Weights of a small GPT-style language model, trained from scratch on English Wikipedia.
Size: vocabulary 1272, 0.947M parameters.
Architecture: RMSNorm before each block, rotary positions, embeddings untied during training, normalized queries and keys, some layers without attention, shifted keys, gated attention, a norm on each head.
Training: a variant of Adam for these matrices, 156M tokens, 9064 steps.
Each number is 50 + 12 x the weight over its row's rms, rounded and kept within 0 to 99. Layers, rows and columns count from 0. The size before them is the row's rms in percent of the matrix's.

# k: layer 5 attention key, 96x64, rms 0.251, rows 89-95, columns 0-63
# q: layer 5 attention query, 96x64, rms 0.285, rows 90-95, columns 0-63
# v: layer 5 attention value, 96x64, rms 0.225, rows 64-95, columns 0-63
# o: layer 5 attention output (transposed), 96x64, rms 0.2, rows 64-95, columns 0-63
# up: layer 5 MLP up, 256x64, rms 0.223, rows 0-13, columns 0-63
# down: layer 5 MLP down (transposed), 256x64, rms 0.231, rows 0-13, columns 0-63
k89 097:59 71 76 45 59 61 45 43 42 45 46 47 43 31 50 58 54 45 53 62 57 36 40 60 58 55 44 44 58 61 44 40 85 64 17 30 45 73 45 36 33 55 53 55 38 57 54 46 47 67 31 37 57 61 51 53 44 45 56 36 41 56 64 63
q90 091:40 50 43 72 59 43 22 60 66 60 70 43 36 51 53 54 54 49 52 46 55 54 62 25 54 59 46 35 34 59 38 37 44 36 42 57 46 34 65 53 68 33 57 72 43 58 36 50 62 50 58 49 53 42 53 48 24 58 63 34 57 63 32 31
k90 092:59 34 47 66 73 53 38 41 58 63 59 34 37 64 34 54 48 49 72 61 56 77 53 56 48 51 47 42 51 73 22 53 39 57 66 45 32 46 56 29 64 53 38 76 38 52 35 50 29 55 64 54 55 37 46 37 49 51 59 54 50 49 50 60
q91 081:76 44 45 80 53 51 41 37 47 48 67 48 54 27 55 37 63 64 51 26 66 68 53 33 63 48 49 74 49 45 50 60 60 45 50 67 47 64 49 53 30 58 43 52 45 53 61 61 27 35 61 45 54 57 41 51 55 67 54 45 58 63 68 61
k91 072:61 52 35 56 51 42 59 62 55 46 40 75 42 60 46 54 44 83 35 34 38 70 50 65 54 45 57 56 64 78 53 43 39 54 60 27 67 43 60 54 65 56 70 50 57 68 53 42 55 43 40 51 54 47 40 47 38 30 27 43 65 53 46 44
q92 092:27 50 62 33 33 53 83 46 48 34 44 49 40 35 49 57 59 36 57 47 58 53 37 39 64 55 53 68 24 49 52 64 74 30 63 45 61 49 33 48 40 71 45 52 42 57 35 69 42 41 43 48 48 61 42 42 62 34 33 46 52 47 50 45
k92 081:51 47 56 32 52 54 75 48 38 60 52 64 69 76 77 52 69 50 50 33 33 65 48 66 60 43 59 49 48 46 36 67 46 44 52 24 44 36 62 60 56 33 61 51 47 61 66 46 52 30 39 55 55 45 55 57 53 29 57 48 64 35 54 65
q93 102:60 37 36 31 30 39 32 44 59 34 50 60 77 48 66 52 51 41 69 39 52 65 55 59 63 63 55 45 50 41 51 61 45 39 55 57 45 54 49 60 44 32 60 50 65 66 47 27 34 41 73 71 46 58 42 60 56 44 47 30 57 53 51 75
k93 089:37 48 71 69 54 50 55 58 53 53 48 54 32 44 36 31 57 74 61 63 39 47 49 61 41 62 47 42 53 59 62 36 35 47 68 57 61 60 36 36 46 51 64 57 36 52 44 61 62 37 47 45 44 27 28 32 48 46 64 66 47 20 62 64
q94 092:38 43 43 43 43 47 56 62 58 69 45 55 73 58 60 38 53 48 56 51 43 68 39 54 44 77 46 44 37 47 31 43 38 27 45 55 62 47 18 46 48 58 57 44 55 51 65 46 34 65 34 66 51 51 48 74 44 27 53 71 60 41 33 49
k94 100:43 44 43 41 49 60 56 58 51 47 53 33 55 49 59 52 61 55 19 46 60 55 40 23 49 63 59 35 46 42 59 33 68 35 52 35 59 40 35 31 39 31 66 32 47 47 64 45 31 57 44 66 57 41 48 58 41 29 52 61 34 25 61 45
q95 067:43 35 57 55 63 26 44 21 34 59 55 32 49 55 36 42 65 64 63 40 48 55 49 65 46 44 51 59 57 56 43 63 66 11 47 25 60 70 48 52 57 56 41 52 22 55 50 50 50 55 49 45 59 68 41 36 53 35 53 51 51 46 47 43
k95 101:39 43 41 47 72 36 16 51 50 70 47 64 32 49 62 54 55 34 45 76 39 41 62 44 66 62 51 50 60 64 52 37 35 57 51 61 64 59 47 61 67 60 54 57 65 60 65 54 43 62 49 71 63 35 50 39 35 53 42 62 63 65 47 49
v64 079:42 55 76 43 54 39 67 38 45 45 86 49 49 60 56 53 45 39 53 50 50 47 53 56 61 51 51 38 22 61 46 36 49 53 60 49 54 23 61 60 39 65 51 64 52 48 51 27 49 41 53 28 56 58 45 31 57 62 56 33 53 51 67 24
o64 112:70 60 49 50 40 64 50 47 47 47 75 43 59 78 33 49 39 52 44 66 57 54 47 59 59 55 74 43 49 76 32 44 55 58 62 57 45 44 78 62 37 49 42 63 51 36 39 37 48 30 63 46 50 57 32 41 37 67 45 47 36 38 40 43
v65 130:59 46 36 52 73 39 59 45 43 59 91 40 50 44 46 51 39 63 63 69 54 37 48 58 48 58 45 47 42 43 50 45 53 40 62 71 32 50 26 38 66 58 57 37 67 35 42 51 45 53 46 64 53 47 47 63 49 50 49 76 56 39 43 77
o65 094:46 46 70 64 37 71 54 45 67 53 58 45 55 31 47 52 33 71 53 48 42 65 56 41 48 67 47 51 21 79 48 42 57 47 60 65 46 46 27 58 39 59 50 48 52 48 33 57 62 58 37 48 50 48 52 50 37 42 65 66 43 51 36 18
v66 116:58 50 63 49 51 35 25 34 36 59 65 42 55 56 75 44 56 32 48 58 34 54 54 45 48 63 54 48 39 48 54 54 50 74 66 42 61 59 59 44 52 31 61 60 54 45 82 30 37 57 73 69 54 55 50 34 40 54 61 34 52 64 58 45
o66 091:43 42 53 49 41 51 61 45 57 43 52 59 78 54 61 49 56 47 44 57 26 39 49 73 53 49 47 60 52 57 39 35 67 66 39 42 61 47 33 37 26 35 68 61 71 37 81 35 57 51 56 48 58 57 57 72 54 56 46 76 49 45 52 47
v67 076:56 56 60 45 52 44 64 60 44 47 60 47 55 71 62 57 49 47 42 36 59 37 45 55 45 38 55 41 68 56 66 44 70 23 49 64 57 35 64 41 32 33 50 27 62 68 47 68 51 23 45 41 47 65 46 50 20 50 66 50 50 54 61 39
o67 093:44 48 50 42 48 41 49 58 26 51 38 58 46 70 44 48 51 21 63 22 50 57 38 52 42 66 58 36 55 59 68 20 52 39 51 55 63 17 68 52 37 42 48 61 53 52 36 58 52 49 57 34 51 42 40 50 41 49 54 45 50 28 63 61
v68 078:64 54 62 48 53 73 70 52 41 47 81 38 55 65 25 49 55 49 63 46 48 51 57 65 56 46 47 27 47 77 35 40 41 49 41 57 54 43 40 49 53 55 66 53 74 61 69 44 59 66 39 63 54 54 53 21 35 45 58 53 50 49 53 39
o68 108:71 71 45 45 46 51 57 59 40 49 74 61 49 60 41 49 66 51 61 43 34 52 56 45 52 50 56 28 51 84 44 43 32 68 47 58 77 55 38 50 51 50 73 40 73 40 61 51 49 73 48 43 42 53 54 50 34 43 47 64 58 67 38 44
v69 075:39 57 46 53 55 59 51 59 37 42 38 37 57 58 27 49 50 47 50 55 39 41 51 33 47 38 57 38 63 65 45 45 65 51 20 34 59 43 57 39 42 46 54 40 48 56 79 46 41 40 55 50 51 65 53 20 34 49 49 81 51 47 73 30
o69 110:31 53 45 53 55 54 54 38 47 36 31 46 49 58 46 27 58 27 58 46 56 50 38 37 54 44 68 39 48 64 49 33 53 49 34 56 77 47 51 43 28 50 43 50 47 58 84 34 47 58 64 54 59 65 33 41 47 40 33 72 40 50 44 30
v70 082:47 47 61 44 55 50 25 48 64 50 33 55 45 56 48 35 51 50 29 51 69 49 49 48 49 44 48 44 64 43 75 56 51 54 53 63 44 59 32 55 57 51 31 32 41 68 24 69 46 43 35 40 51 45 48 93 46 54 40 28 50 48 46 56
o70 096:41 56 47 48 57 49 38 41 62 61 23 50 54 41 29 55 62 52 56 46 60 46 54 54 33 51 36 48 81 30 60 47 64 54 56 56 32 36 52 57 66 41 47 47 35 47 28 74 60 51 51 41 54 29 60 73 62 50 49 28 55 34 50 67
v71 123:26 54 53 55 65 31 34 43 55 76 35 34 52 51 60 49 52 45 23 74 48 48 48 62 56 59 50 56 39 59 58 47 32 45 35 49 61 59 63 60 31 32 57 67 50 55 36 56 58 45 72 74 54 30 46 42 34 57 42 56 53 46 49 47
o71 093:53 51 62 50 62 41 26 55 67 62 38 58 34 63 40 54 61 51 52 74 34 60 53 56 44 35 59 48 24 68 52 76 54 56 32 44 50 53 36 52 69 29 55 46 34 33 48 60 61 55 51 58 54 56 47 31 48 53 41 43 79 39 52 36
v72 110:46 51 43 54 53 32 46 48 55 60 30 36 54 68 41 46 50 33 48 43 52 71 39 65 47 30 56 54 39 50 71 47 47 47 32 26 58 64 69 45 53 19 39 19 31 50 33 40 55 43 40 60 45 53 48 65 62 51 48 68 51 44 48 49
o72 090:44 52 62 59 71 37 37 28 58 48 32 48 35 57 54 64 40 32 41 46 62 33 42 48 25 69 64 49 49 42 58 54 35 53 20 21 40 63 61 38 53 34 45 47 26 43 48 37 64 55 49 56 41 42 61 57 58 53 52 45 44 41 42 43
v73 067:65 41 53 41 44 37 34 58 87 43 49 67 59 41 47 57 52 41 49 61 39 53 49 96 53 54 42 56 39 33 40 45 39 31 59 52 40 57 45 62 65 43 52 58 63 50 63 58 55 76 48 47 42 32 53 62 58 45 39 47 56 51 38 53
o73 115:49 60 58 50 48 53 52 63 57 60 70 60 66 43 63 67 43 54 46 56 47 53 37 63 58 50 23 52 66 55 49 47 34 37 53 37 44 63 50 41 75 31 51 15 62 50 46 45 48 57 34 44 54 38 48 48 44 35 51 17 70 61 41 66
v74 077:54 42 31 61 41 33 34 50 55 55 99 52 55 34 38 47 55 49 43 49 48 55 44 64 51 59 50 64 52 37 18 49 59 54 44 40 51 51 39 45 63 64 56 37 35 54 72 34 53 65 58 55 58 51 51 40 44 33 45 40 48 57 57 40
o74 105:50 38 50 65 20 61 62 55 64 46 94 55 52 37 68 39 48 51 44 48 50 33 33 57 46 54 41 58 55 43 43 52 52 45 42 51 66 72 59 48 68 61 70 51 64 58 72 48 52 61 57 66 50 62 68 46 40 43 60 49 54 61 43 44
v75 082:49 54 44 52 50 38 48 61 59 52 35 46 49 53 64 36 51 63 43 41 65 50 50 49 48 87 49 25 57 59 34 48 61 54 55 52 30 41 50 60 54 90 43 16 54 36 37 72 43 54 39 62 55 53 54 65 47 45 48 42 49 49 46 41
o75 102:46 59 44 45 46 39 52 62 53 62 36 52 29 43 49 29 52 71 47 41 62 59 52 51 40 68 52 33 59 61 37 51 67 50 58 46 30 46 62 71 45 83 47 30 51 30 41 85 39 59 44 60 52 46 70 55 45 40 49 48 51 44 49 41
v76 122:53 60 61 51 46 69 51 33 67 32 68 38 35 42 60 60 48 55 24 46 51 59 49 56 58 45 44 68 67 29 25 49 44 41 54 66 34 41 42 65 38 68 46 77 44 37 49 53 30 55 39 50 59 51 56 46 63 54 66 67 50 61 47 41
o76 094:40 46 61 53 41 70 52 46 55 43 46 72 28 54 75 50 49 63 45 56 58 64 28 58 61 52 49 69 85 58 40 69 56 50 63 40 45 42 61 56 38 71 73 53 57 52 45 51 28 62 56 69 59 49 55 62 57 43 51 56 41 35 49 56
v77 090:36 53 47 55 58 42 26 42 55 38 30 46 58 54 15 44 56 40 44 63 45 58 52 37 50 54 53 52 28 46 57 43 50 51 39 31 62 60 23 22 47 27 39 37 51 58 55 30 55 36 36 45 47 40 46 38 37 53 53 33 53 49 38 36
o77 098:49 48 50 60 65 65 42 57 49 46 47 47 38 49 45 47 51 36 50 78 56 53 50 47 43 47 48 41 46 56 44 74 34 67 39 64 68 61 25 24 55 34 53 49 65 56 76 30 59 17 38 57 38 50 57 44 39 50 39 52 43 44 35 58
v78 123:46 59 56 57 54 73 42 48 71 42 30 41 43 60 73 40 46 42 26 44 75 47 43 36 41 19 49 57 40 52 41 36 55 49 46 46 65 60 70 39 50 26 60 66 47 56 55 40 78 30 55 57 47 38 53 52 50 45 40 52 50 54 56 52
o78 066:69 56 82 39 70 56 54 57 60 26 42 48 50 68 49 53 44 49 45 65 53 51 64 52 40 31 73 50 37 50 49 76 57 55 43 41 59 66 48 45 67 40 69 45 25 45 43 50 58 33 43 50 47 52 53 62 50 34 34 44 39 45 71 53
v79 097:35 48 47 48 46 39 14 62 41 62 53 57 42 57 64 58 61 46 47 57 54 50 49 37 59 80 52 54 55 40 73 60 43 36 51 53 57 16 58 32 45 47 57 59 50 46 22 65 45 45 68 45 56 52 40 61 43 57 74 53 52 40 56 56
o79 023:58 50 52 55 37 54 59 55 53 39 58 31 27 48 36 56 42 41 63 47 52 73 61 43 43 38 52 59 35 53 50 49 57 39 40 31 41 33 52 57 31 43 47 57 39 23 35 44 36 43 43 55 56 46 28 76 27 41 44 48 70 66 26 48
v80 137:62 45 49 51 56 25 48 43 44 78 50 54 43 55 60 41 42 53 76 72 53 42 51 72 38 44 50 55 28 59 71 41 48 53 67 44 48 75 62 45 69 45 52 44 54 57 52 39 50 52 33 64 53 41 49 32 43 48 34 50 57 43 70 78
o80 051:59 40 28 51 57 45 42 59 55 63 42 64 62 53 44 33 50 51 39 59 27 47 38 72 59 39 46 58 56 46 34 55 45 47 59 53 50 56 32 51 33 47 52 63 29 75 51 46 40 44 36 23 49 42 57 47 66 61 43 65 41 37 84 37
v81 079:45 42 37 53 46 13 47 60 43 51 83 48 60 46 56 66 54 44 37 56 52 44 43 36 47 51 58 44 63 38 55 54 74 60 55 36 58 39 71 58 37 46 75 48 27 58 65 37 54 46 73 62 50 63 49 34 49 45 40 63 47 55 60 46
o81 098:26 31 39 56 39 47 59 36 52 51 66 35 54 48 71 45 49 41 56 43 40 37 39 61 51 47 57 52 46 49 52 29 68 39 28 32 55 45 77 46 48 49 58 68 20 60 48 43 64 58 71 57 64 67 43 30 49 59 64 45 52 40 57 47
v82 108:46 53 57 50 41 51 43 55 49 31 67 58 44 55 70 49 50 49 25 27 56 32 51 49 53 72 49 56 75 47 42 43 43 28 25 56 50 38 67 49 49 68 43 39 56 42 46 84 55 51 62 43 48 44 52 52 38 46 56 68 50 49 23 56
o82 079:35 64 42 49 17 56 48 58 42 54 59 51 35 57 45 50 60 38 51 23 65 64 46 52 50 71 40 59 67 29 65 44 61 28 59 42 63 39 58 70 65 56 41 34 63 41 43 76 44 50 54 43 58 42 47 47 38 37 50 45 68 56 50 56
v83 070:60 50 59 50 50 52 46 30 31 31 53 47 31 43 68 47 52 44 47 45 57 43 60 19 64 64 47 58 43 38 41 46 51 61 31 77 68 54 33 54 64 37 83 72 42 53 52 47 42 61 42 61 51 61 49 58 52 37 62 36 39 48 51 46
o83 094:37 57 37 62 36 53 47 44 64 41 58 54 49 20 60 52 61 57 31 40 40 31 77 33 60 57 40 72 58 34 49 35 55 59 48 64 50 28 41 42 35 44 60 58 61 37 59 37 64 41 51 54 34 65 52 53 53 52 63 67 49 30 38 52
v84 094:43 49 49 47 44 49 37 37 44 54 64 58 49 42 61 54 45 56 64 45 63 53 50 81 56 85 44 55 68 47 40 53 36 25 56 49 39 32 50 49 57 78 38 48 63 40 51 69 35 74 40 50 49 44 53 35 57 50 56 64 53 52 24 53
o84 090:43 49 32 61 33 62 47 42 44 66 48 60 47 46 58 57 50 68 54 39 52 65 41 65 56 81 34 56 68 45 38 68 52 31 58 38 33 60 38 58 47 68 28 49 52 52 54 69 34 68 47 42 45 21 35 44 42 48 45 58 43 54 35 45
v85 100:47 52 40 49 47 66 41 34 49 55 86 46 53 55 57 60 51 61 55 41 51 50 47 46 47 63 49 68 67 60 42 64 34 50 48 46 46 19 51 54 32 69 59 59 68 51 46 64 33 67 48 35 51 59 45 50 51 53 90 61 52 53 34 48
o85 075:48 47 35 44 39 49 20 52 37 45 57 60 47 65 36 54 50 61 68 39 52 63 27 54 50 70 39 53 72 47 53 63 52 48 60 50 43 25 44 48 46 71 51 65 75 56 39 55 32 72 54 31 63 46 49 43 49 61 64 69 54 60 39 42
v86 094:44 45 40 46 48 32 30 55 61 63 42 44 50 62 50 58 54 56 41 50 47 49 40 72 45 59 53 73 71 34 72 59 37 37 76 39 41 41 67 37 39 50 41 64 47 69 37 58 40 34 50 37 62 53 41 70 48 68 52 36 52 57 74 48
o86 067:40 32 35 49 35 37 32 52 53 53 35 46 57 52 52 59 42 52 66 56 59 61 12 61 47 65 37 46 46 46 59 34 45 38 45 54 44 25 60 36 54 61 63 52 50 62 39 59 53 54 59 56 66 43 43 57 75 67 54 41 80 39 61 59
v87 088:44 55 45 52 53 49 62 67 55 54 27 49 49 59 55 37 51 47 68 42 44 49 52 46 49 68 48 29 42 59 50 49 35 47 48 74 56 58 48 49 53 60 39 13 52 35 52 89 62 32 37 54 40 39 52 76 40 40 38 39 54 48 42 44
o87 112:54 59 43 39 46 30 59 65 61 49 33 53 52 62 39 34 56 62 45 37 62 48 59 34 48 63 50 38 34 47 55 42 39 45 43 64 46 62 48 44 54 50 20 29 49 28 53 84 49 33 39 50 30 42 66 56 33 46 40 37 63 48 36 41
v88 082:36 54 44 56 57 49 44 65 55 28 31 53 42 45 60 43 50 34 37 54 62 37 57 20 59 21 51 26 39 46 39 50 54 55 26 54 65 39 58 41 63 33 63 21 39 59 45 67 67 37 49 60 43 56 51 45 41 45 48 39 49 46 52 44
o88 096:35 60 57 51 59 57 48 64 55 30 38 50 39 48 51 26 64 29 30 39 48 41 69 50 52 34 70 40 56 40 46 41 47 45 33 40 56 49 63 48 55 23 49 46 29 62 55 44 80 38 57 55 34 57 58 44 45 44 47 32 63 34 61 45
v89 077:29 43 43 53 51 59 36 63 53 11 65 46 41 54 49 54 56 48 55 56 71 37 54 66 55 71 55 47 47 50 25 62 58 63 36 47 55 39 65 26 58 67 53 25 64 48 59 56 65 57 59 70 37 36 53 58 52 47 57 48 48 47 46 43
o89 115:40 56 45 45 41 64 44 66 53 42 63 39 48 51 64 47 57 51 64 53 55 49 45 51 50 64 49 45 55 38 38 78 37 40 52 51 55 56 57 24 72 60 62 12 38 38 48 55 67 59 46 47 52 39 74 32 46 42 60 33 54 67 56 29
v90 086:39 47 45 49 51 31 25 54 44 31 54 61 60 42 60 57 48 48 64 51 58 54 48 66 48 70 47 35 63 58 28 51 63 27 44 58 42 40 37 22 47 37 47 48 61 47 58 66 47 27 56 41 42 44 46 19 32 38 48 29 54 45 53 47
o90 115:32 44 36 55 44 45 48 55 30 35 51 68 56 44 58 48 47 50 61 51 46 57 42 70 46 51 38 41 48 55 40 51 46 11 45 57 58 43 52 44 47 37 37 64 59 50 65 72 48 41 41 39 34 25 34 33 33 27 34 32 45 36 45 47
v91 079:51 50 60 40 48 29 39 56 49 46 33 45 54 50 70 51 52 52 39 44 57 50 51 52 44 87 52 51 85 34 38 54 61 65 37 67 48 58 73 66 60 53 45 41 33 41 29 62 35 59 65 55 48 57 53 56 43 46 65 68 47 48 51 35
o91 093:15 50 41 60 49 27 35 35 43 58 34 53 49 55 65 44 60 50 50 34 57 44 47 59 54 64 37 57 69 37 51 37 70 35 52 39 40 32 72 60 44 66 43 38 48 32 47 56 64 71 58 58 58 49 46 58 59 42 62 46 38 26 49 50
v92 104:42 53 42 53 38 44 41 69 35 48 42 35 52 41 41 52 58 59 53 57 36 51 49 51 52 56 48 46 66 52 44 80 54 71 65 57 65 54 39 71 33 56 61 36 65 41 57 57 32 67 64 54 40 50 48 28 51 57 84 51 49 71 49 30
o92 084:33 31 43 45 61 43 45 67 36 62 26 61 67 63 48 29 66 57 66 41 37 27 33 67 67 57 42 52 70 44 58 48 47 56 65 35 41 44 51 45 46 72 45 52 60 56 52 48 42 67 49 50 55 51 68 33 57 65 67 65 55 48 49 35
v93 082:51 39 50 52 47 59 71 38 67 59 79 47 38 33 55 62 50 55 53 34 58 52 50 62 47 62 50 64 60 28 51 48 48 60 41 66 38 39 43 34 55 64 66 59 51 65 32 79 62 59 45 38 54 43 50 67 63 47 45 56 50 41 27 74
o93 104:49 41 43 48 31 55 37 33 59 48 79 47 33 54 54 58 38 73 55 45 54 54 56 41 56 61 44 56 50 26 57 59 58 27 51 54 40 50 41 51 81 37 61 52 38 74 26 70 53 61 40 52 47 43 38 50 64 47 60 34 38 57 41 58
v94 075:41 50 62 46 64 59 47 48 55 31 42 46 57 58 22 61 52 36 66 59 54 50 51 65 50 26 51 22 46 50 62 51 25 52 38 71 54 44 36 30 45 10 53 56 50 60 45 45 70 47 68 54 41 41 47 40 45 55 59 48 55 46 47 52
o94 097:51 55 52 48 70 49 38 39 48 41 41 52 56 68 43 60 58 37 66 58 34 54 63 64 53 31 47 32 50 63 56 51 28 46 37 50 66 52 46 31 67 09 53 52 38 57 40 35 73 54 64 38 38 29 40 50 50 42 58 36 47 42 44 52
v95 087:42 50 56 49 52 44 53 50 60 61 22 43 54 40 62 45 46 50 45 58 48 54 40 33 42 35 52 80 45 44 41 54 53 37 63 32 39 80 61 36 53 63 19 58 40 39 59 61 53 32 52 47 48 42 48 76 61 48 22 39 54 46 45 57
o95 107:53 43 59 47 48 49 56 57 63 40 38 45 55 39 57 66 36 49 40 65 73 68 28 36 34 45 48 63 24 42 43 65 51 43 51 45 40 66 47 30 59 53 44 43 30 37 61 63 46 30 43 49 59 53 64 65 60 43 19 41 64 61 64 51
up0 106:28 54 65 54 40 34 68 41 64 55 41 37 47 69 41 38 23 57 61 43 39 46 76 60 32 54 51 44 42 41 49 41 68 57 57 53 52 25 43 51 47 54 38 49 68 46 45 55 77 61 48 53 55 58 52 70 31 58 59 53 35 58 61 34
down0 110:43 64 49 59 42 58 33 52 34 62 70 39 58 38 54 59 30 17 56 49 35 73 63 45 55 53 49 39 42 51 33 43 55 45 60 47 72 49 51 32 52 76 53 57 57 59 38 59 49 54 53 45 77 65 43 60 53 51 37 62 59 28 57 41
up1 102:52 51 33 71 49 49 46 49 64 38 76 63 49 50 56 35 35 44 41 39 43 43 51 57 31 49 52 44 63 69 48 45 47 23 53 63 39 54 52 60 54 21 70 58 25 45 49 52 63 55 51 39 22 50 65 46 53 64 64 56 42 63 49 68
down1 107:52 42 27 53 54 65 55 40 56 48 66 64 59 57 35 66 58 62 29 41 43 31 80 56 42 59 67 45 40 63 37 66 50 45 54 36 36 61 38 43 34 45 50 70 63 36 54 36 53 45 41 35 49 48 65 47 73 55 62 62 57 54 31 54
up2 087:39 46 48 78 44 40 59 62 42 70 83 52 59 49 44 53 40 60 40 48 60 45 73 35 56 31 51 29 68 52 67 42 65 46 38 55 38 31 37 52 36 48 48 58 66 34 35 48 34 59 58 49 59 56 62 56 38 43 68 50 42 59 48 46
down2 092:35 50 40 55 63 51 72 38 65 50 28 41 47 28 52 55 41 54 50 72 34 54 58 56 60 37 63 32 44 36 74 37 44 47 28 22 55 61 38 63 56 55 48 62 52 37 67 56 54 29 44 69 54 37 43 46 52 61 51 41 64 53 36 52
up3 107:38 38 43 50 46 56 51 67 31 60 60 57 47 67 35 50 43 57 33 50 31 77 62 60 47 33 48 37 40 55 43 39 70 69 71 50 40 29 40 37 41 42 67 50 44 34 70 62 49 62 47 47 61 44 60 34 61 40 34 45 38 45 54 34
down3 105:60 50 57 53 47 41 44 41 45 51 46 52 65 70 64 49 50 51 42 38 59 53 35 27 63 48 77 30 61 64 62 55 74 67 51 48 57 62 52 51 64 59 42 72 48 72 49 59 36 66 50 57 46 66 66 19 60 51 28 44 57 49 44 49
up4 095:65 42 35 57 43 42 65 53 51 47 50 56 42 44 46 56 52 52 40 35 20 66 50 32 54 67 26 64 60 77 40 47 45 61 54 63 69 62 72 47 55 57 61 47 48 50 53 39 32 66 69 66 41 51 75 62 32 53 42 38 47 47 41 53
down4 091:50 53 38 54 48 45 50 48 50 32 49 75 51 40 63 54 66 36 69 53 74 62 59 58 66 53 65 46 46 47 52 56 60 63 40 50 63 51 33 46 31 57 57 68 62 39 47 41 52 54 58 48 74 55 82 57 73 63 72 48 64 64 65 50
up5 092:36 53 36 46 69 45 43 63 27 52 47 52 34 47 70 52 34 61 51 55 53 47 72 54 48 59 33 59 54 50 60 25 60 69 40 39 44 40 55 29 47 43 60 56 79 37 37 53 59 43 43 22 49 51 49 35 64 48 67 36 48 45 35 54
down5 094:70 50 52 56 28 53 54 35 44 29 35 57 42 67 37 50 32 49 55 52 59 52 47 56 68 39 49 43 31 46 43 39 44 48 38 33 47 80 45 32 61 67 30 64 55 61 69 37 45 71 42 53 50 54 40 43 57 56 65 63 32 58 36 42
up6 101:55 44 73 53 41 45 34 57 37 56 49 56 18 53 55 42 46 53 67 66 38 43 70 41 45 61 38 53 52 48 56 52 61 56 69 64 66 37 67 57 38 43 56 65 68 25 47 64 60 56 60 55 56 51 62 27 34 49 64 44 48 57 67 28
down6 105:52 65 39 29 56 65 71 40 58 43 52 35 44 61 55 52 52 37 75 51 34 51 60 53 64 68 65 48 56 43 55 48 57 57 40 41 50 42 55 73 27 35 58 51 56 56 63 43 65 53 78 33 46 61 78 63 39 48 63 50 58 33 46 52
up7 093:50 44 40 59 45 79 56 34 49 45 57 71 48 40 32 50 46 61 57 54 52 46 55 63 29 42 35 58 54 55 45 58 62 54 56 44 28 55 47 76 58 44 36 38 57 52 55 37 51 64 64 23 64 67 60 35 36 46 70 52 28 55 69 49
down7 094:66 47 46 46 40 47 59 55 57 40 38 47 49 29 45 46 52 52 63 46 31 34 63 72 54 51 21 63 71 59 45 41 62 43 46 59 45 61 56 67 43 48 52 29 42 80 49 61 30 53 49 55 61 27 64 41 50 54 65 47 35 32 54 33
up8 096:44 37 80 50 51 51 68 51 37 71 56 31 50 31 66 48 48 60 42 51 70 53 67 59 35 65 48 45 59 40 44 62 52 32 57 52 50 51 47 41 56 48 49 46 57 67 64 57 71 32 36 36 49 47 53 26 66 69 53 35 31 33 42 49
down8 101:32 53 50 50 35 45 49 62 46 58 47 59 18 34 52 55 53 22 45 39 54 42 70 36 44 62 63 44 32 45 58 55 51 49 47 50 45 35 56 49 64 45 41 48 65 66 45 47 38 37 85 32 64 52 42 51 44 62 51 46 41 79 56 38
up9 104:21 52 62 45 64 51 58 40 37 40 34 39 50 52 51 43 50 35 43 64 56 67 57 58 55 38 48 40 44 39 61 40 60 49 33 46 54 38 35 50 57 38 44 36 30 23 64 71 63 31 58 46 49 43 59 44 78 52 46 25 40 40 64 50
down9 101:39 75 38 52 79 57 64 55 56 46 46 50 65 52 63 49 44 71 48 59 24 62 56 39 54 36 66 61 42 50 48 59 59 49 55 55 55 64 44 60 72 34 58 62 53 54 45 61 52 34 86 45 36 54 47 52 44 69 35 52 56 53 56 67
up10 129:33 38 37 58 75 44 35 23 53 51 59 57 45 44 53 54 34 44 34 59 36 51 67 65 49 45 40 40 74 50 47 61 47 54 36 39 42 45 67 84 54 61 45 40 46 44 37 52 43 41 20 43 46 53 59 34 48 56 32 47 38 59 48 46
down10 138:63 48 42 38 51 40 40 56 27 51 29 55 52 48 33 44 35 55 59 51 50 59 69 52 35 51 54 59 58 45 22 44 69 42 63 54 57 67 40 52 28 38 52 47 58 47 45 39 39 52 62 60 31 30 65 52 68 47 42 32 67 42 31 74
up11 104:54 34 63 45 69 43 37 53 45 20 46 46 48 60 49 35 34 43 30 66 44 67 56 23 34 37 59 54 37 53 48 45 44 63 47 61 44 45 64 71 53 59 38 30 40 60 38 69 51 34 62 35 46 42 51 33 38 61 50 36 48 53 42 62
down11 102:45 59 39 51 47 35 56 56 48 54 26 45 29 31 65 52 24 49 55 58 40 48 56 47 59 42 60 59 43 53 54 54 48 60 44 63 68 60 56 46 35 48 77 78 64 65 62 32 53 54 46 61 60 59 63 32 46 32 41 52 78 64 47 53
up12 087:45 45 64 55 50 72 40 46 41 52 23 41 19 53 41 36 34 41 32 47 48 51 63 57 56 62 41 49 68 76 60 61 57 71 37 49 48 50 39 42 52 65 33 50 46 27 32 77 53 46 43 48 54 59 44 48 50 62 49 58 29 49 49 53
down12 095:41 58 45 61 65 61 64 45 51 48 38 46 54 19 73 39 69 17 53 43 57 49 17 44 59 74 34 65 56 46 52 49 44 52 50 47 66 59 44 42 39 48 49 59 40 72 51 48 42 48 61 57 40 37 34 39 41 53 66 46 43 42 53 40
up13 089:30 45 67 31 50 39 43 39 43 51 27 49 60 28 59 51 32 55 35 59 49 52 52 37 49 31 39 55 51 75 29 27 55 43 54 40 48 42 48 51 40 55 80 31 42 61 58 56 39 42 57 47 48 57 63 63 42 64 60 44 54 71 36 46
down13 090:42 49 41 55 47 47 30 47 48 66 47 52 52 68 22 40 58 67 57 54 55 51 37 66 62 60 35 37 66 46 52 48 69 42 58 23 54 47 54 64 44 63 51 54 37 41 32 44 37 65 49 62 57 38 58 37 41 48 47 46 78 22 31 57